Weights of a small GPT-style language model, trained from scratch on English Wikipedia.
Size: 10 layers, width 96, 4 heads of 32, MLP 192 SwiGLU, vocabulary 2048, 1.24M parameters.
Architecture: RMSNorm before each block, rotary positions, no biases in attention or MLP.
Each number is 50 + 10 x the weight over the matrix's rms, rounded and kept within 0 to 99. Layers, rows and columns count from 0.

# o: layer 2 attention output (transposed), 128x96, rms 0.18, rows 32-38, columns 0-95
# v: layer 2 attention value, 128x96, rms 0.0568, rows 33-39, columns 0-95
o32:48 55 54 51 46 53 59 56 49 56 60 52 40 55 38 46 46 68 52 56 45 43 41 47 57 52 52 48 52 53 51 37 44 50 44 62 63 46 38 56 57 62 53 40 64 44 51 39 50 47 50 52 52 55 36 44 49 70 56 45 43 51 51 56 46 40 39 45 40 49 46 45 49 59 50 53 50 29 51 55 30 49 31 34 59 47 45 54 54 55 45 43 61 65 67 57
v33:48 50 44 49 56 53 47 53 42 54 50 62 40 37 63 41 55 52 54 55 42 46 36 31 48 54 45 42 37 65 45 70 55 38 51 64 59 32 62 47 59 46 40 48 52 47 46 44 55 53 59 51 51 33 60 30 47 65 69 47 52 62 54 43 56 43 47 42 53 39 49 63 56 56 31 61 55 41 62 38 43 60 51 62 59 39 44 45 33 52 33 45 42 43 54 57
o33:43 39 55 43 51 36 46 28 49 39 61 43 54 52 48 49 44 45 47 51 53 55 53 61 54 57 47 53 50 56 56 40 50 37 55 38 45 49 49 63 39 33 56 45 52 41 34 61 52 51 55 51 48 58 38 52 51 52 45 51 48 50 45 51 62 40 78 42 33 66 47 67 72 57 60 40 41 43 52 39 30 45 52 50 49 50 43 41 56 72 45 54 41 51 42 47
v34:57 56 30 55 50 45 58 47 55 58 66 57 48 35 38 29 38 66 45 42 49 59 58 65 46 53 63 52 55 48 36 58 53 47 49 59 47 39 62 70 43 51 62 59 40 41 53 38 55 42 40 47 55 55 39 35 49 49 47 43 48 53 36 47 61 61 48 44 49 58 48 51 60 42 72 54 43 46 38 45 54 32 41 50 55 62 42 42 31 52 51 52 48 34 34 50
o34:68 41 55 52 54 42 48 56 59 57 66 50 43 49 36 44 41 47 45 48 46 55 58 45 40 49 48 58 46 53 48 42 55 55 65 42 61 39 56 50 43 50 46 50 43 59 56 47 54 33 37 53 49 52 46 42 51 50 50 51 44 45 54 41 45 55 39 54 50 49 58 48 72 60 37 73 45 49 59 58 45 50 47 33 38 43 44 70 35 60 47 51 44 52 55 56
v35:61 50 52 57 39 58 49 50 45 67 45 43 39 43 61 63 55 40 45 50 54 53 65 62 43 48 42 61 48 58 41 42 45 46 33 56 48 54 55 39 39 58 56 43 50 62 36 58 39 62 69 46 29 59 48 45 54 47 53 43 41 48 25 61 50 53 41 48 45 53 50 37 41 59 58 45 68 52 49 50 36 54 53 48 56 54 50 46 39 50 42 47 44 72 61 60
o35:61 48 44 56 58 42 54 54 49 36 52 52 49 59 42 55 51 48 33 39 62 57 45 42 57 40 61 55 40 55 42 45 54 36 56 55 50 47 50 35 54 51 51 52 45 48 51 68 52 45 56 59 75 43 56 57 45 61 52 53 55 48 57 52 66 53 54 52 48 50 52 52 43 37 64 56 43 60 44 40 58 54 39 54 50 51 47 49 51 55 55 45 50 52 54 40
v36:55 32 66 53 50 52 37 51 65 46 51 63 50 53 34 59 49 63 41 58 60 45 45 41 43 52 62 54 53 54 58 45 34 38 67 46 51 39 49 58 47 57 47 51 42 51 45 55 62 44 53 47 53 51 32 64 36 56 67 44 51 52 50 47 55 51 39 62 52 58 41 46 54 47 65 52 32 47 60 58 48 40 50 52 48 49 66 39 66 47 49 70 51 57 41 53
o36:40 47 45 48 61 52 49 53 43 58 51 36 50 44 48 26 49 47 54 39 48 64 48 56 45 41 47 41 66 38 34 55 58 60 39 53 68 33 46 44 55 58 45 47 53 40 58 51 46 51 48 46 32 58 61 37 56 55 32 53 50 50 54 54 38 50 51 30 65 44 72 54 49 62 45 52 73 52 54 48 47 44 48 45 54 52 41 55 33 48 35 37 51 50 39 53
v37:53 58 63 33 44 55 60 40 54 50 47 50 45 61 53 44 60 52 29 53 34 58 33 45 59 41 51 42 64 54 53 43 60 49 55 42 65 60 60 52 47 44 53 49 51 44 51 51 54 58 44 42 64 45 40 54 56 42 41 49 44 60 59 55 70 50 54 42 43 46 51 48 48 59 64 44 47 66 29 55 62 47 45 66 40 50 56 53 35 59 43 47 39 35 43 44
o37:51 57 41 65 55 55 36 66 41 42 64 39 46 46 40 64 48 55 47 50 52 52 57 59 52 56 34 54 51 44 44 50 50 57 41 68 48 47 59 44 52 49 50 47 38 57 51 59 45 58 53 51 43 52 56 58 39 53 52 48 54 45 33 63 36 61 48 46 57 52 58 45 45 45 47 70 62 41 56 66 51 36 54 46 54 35 57 57 52 52 57 57 69 50 47 55
v38:44 44 54 36 46 53 56 56 41 40 47 51 53 44 67 54 35 55 67 57 48 58 47 53 53 57 45 58 51 59 60 38 49 53 56 41 50 54 53 52 68 47 52 57 70 51 64 45 43 37 23 63 50 45 33 54 55 57 46 34 34 50 66 40 47 47 45 55 49 51 31 39 56 52 57 55 52 45 55 45 47 33 71 33 44 46 53 53 46 52 46 32 58 41 36 40
o38:58 47 51 61 46 35 50 59 46 68 51 43 59 53 43 43 52 38 50 33 43 39 36 44 45 40 55 41 43 29 36 59 55 67 35 53 41 62 53 45 44 64 44 38 39 30 44 54 56 61 36 37 45 53 67 52 43 37 34 65 54 53 49 41 34 55 44 33 52 48 52 59 49 33 39 66 37 45 60 55 51 50 49 50 49 47 63 55 40 37 52 32 51 49 47 61
v39:41 50 48 39 57 42 46 47 66 40 44 51 49 65 57 56 40 33 50 46 51 50 52 51 53 59 59 64 42 46 63 54 42 58 50 46 66 44 47 47 43 37 61 47 60 64 50 56 68 59 58 46 56 55 53 29 53 42 45 48 50 59 49 43 52 59 54 55 48 54 52 55 45 57 23 44 40 51 43 65 47 46 50 55 47 44 52 54 58 52 47 54 54 46 56 57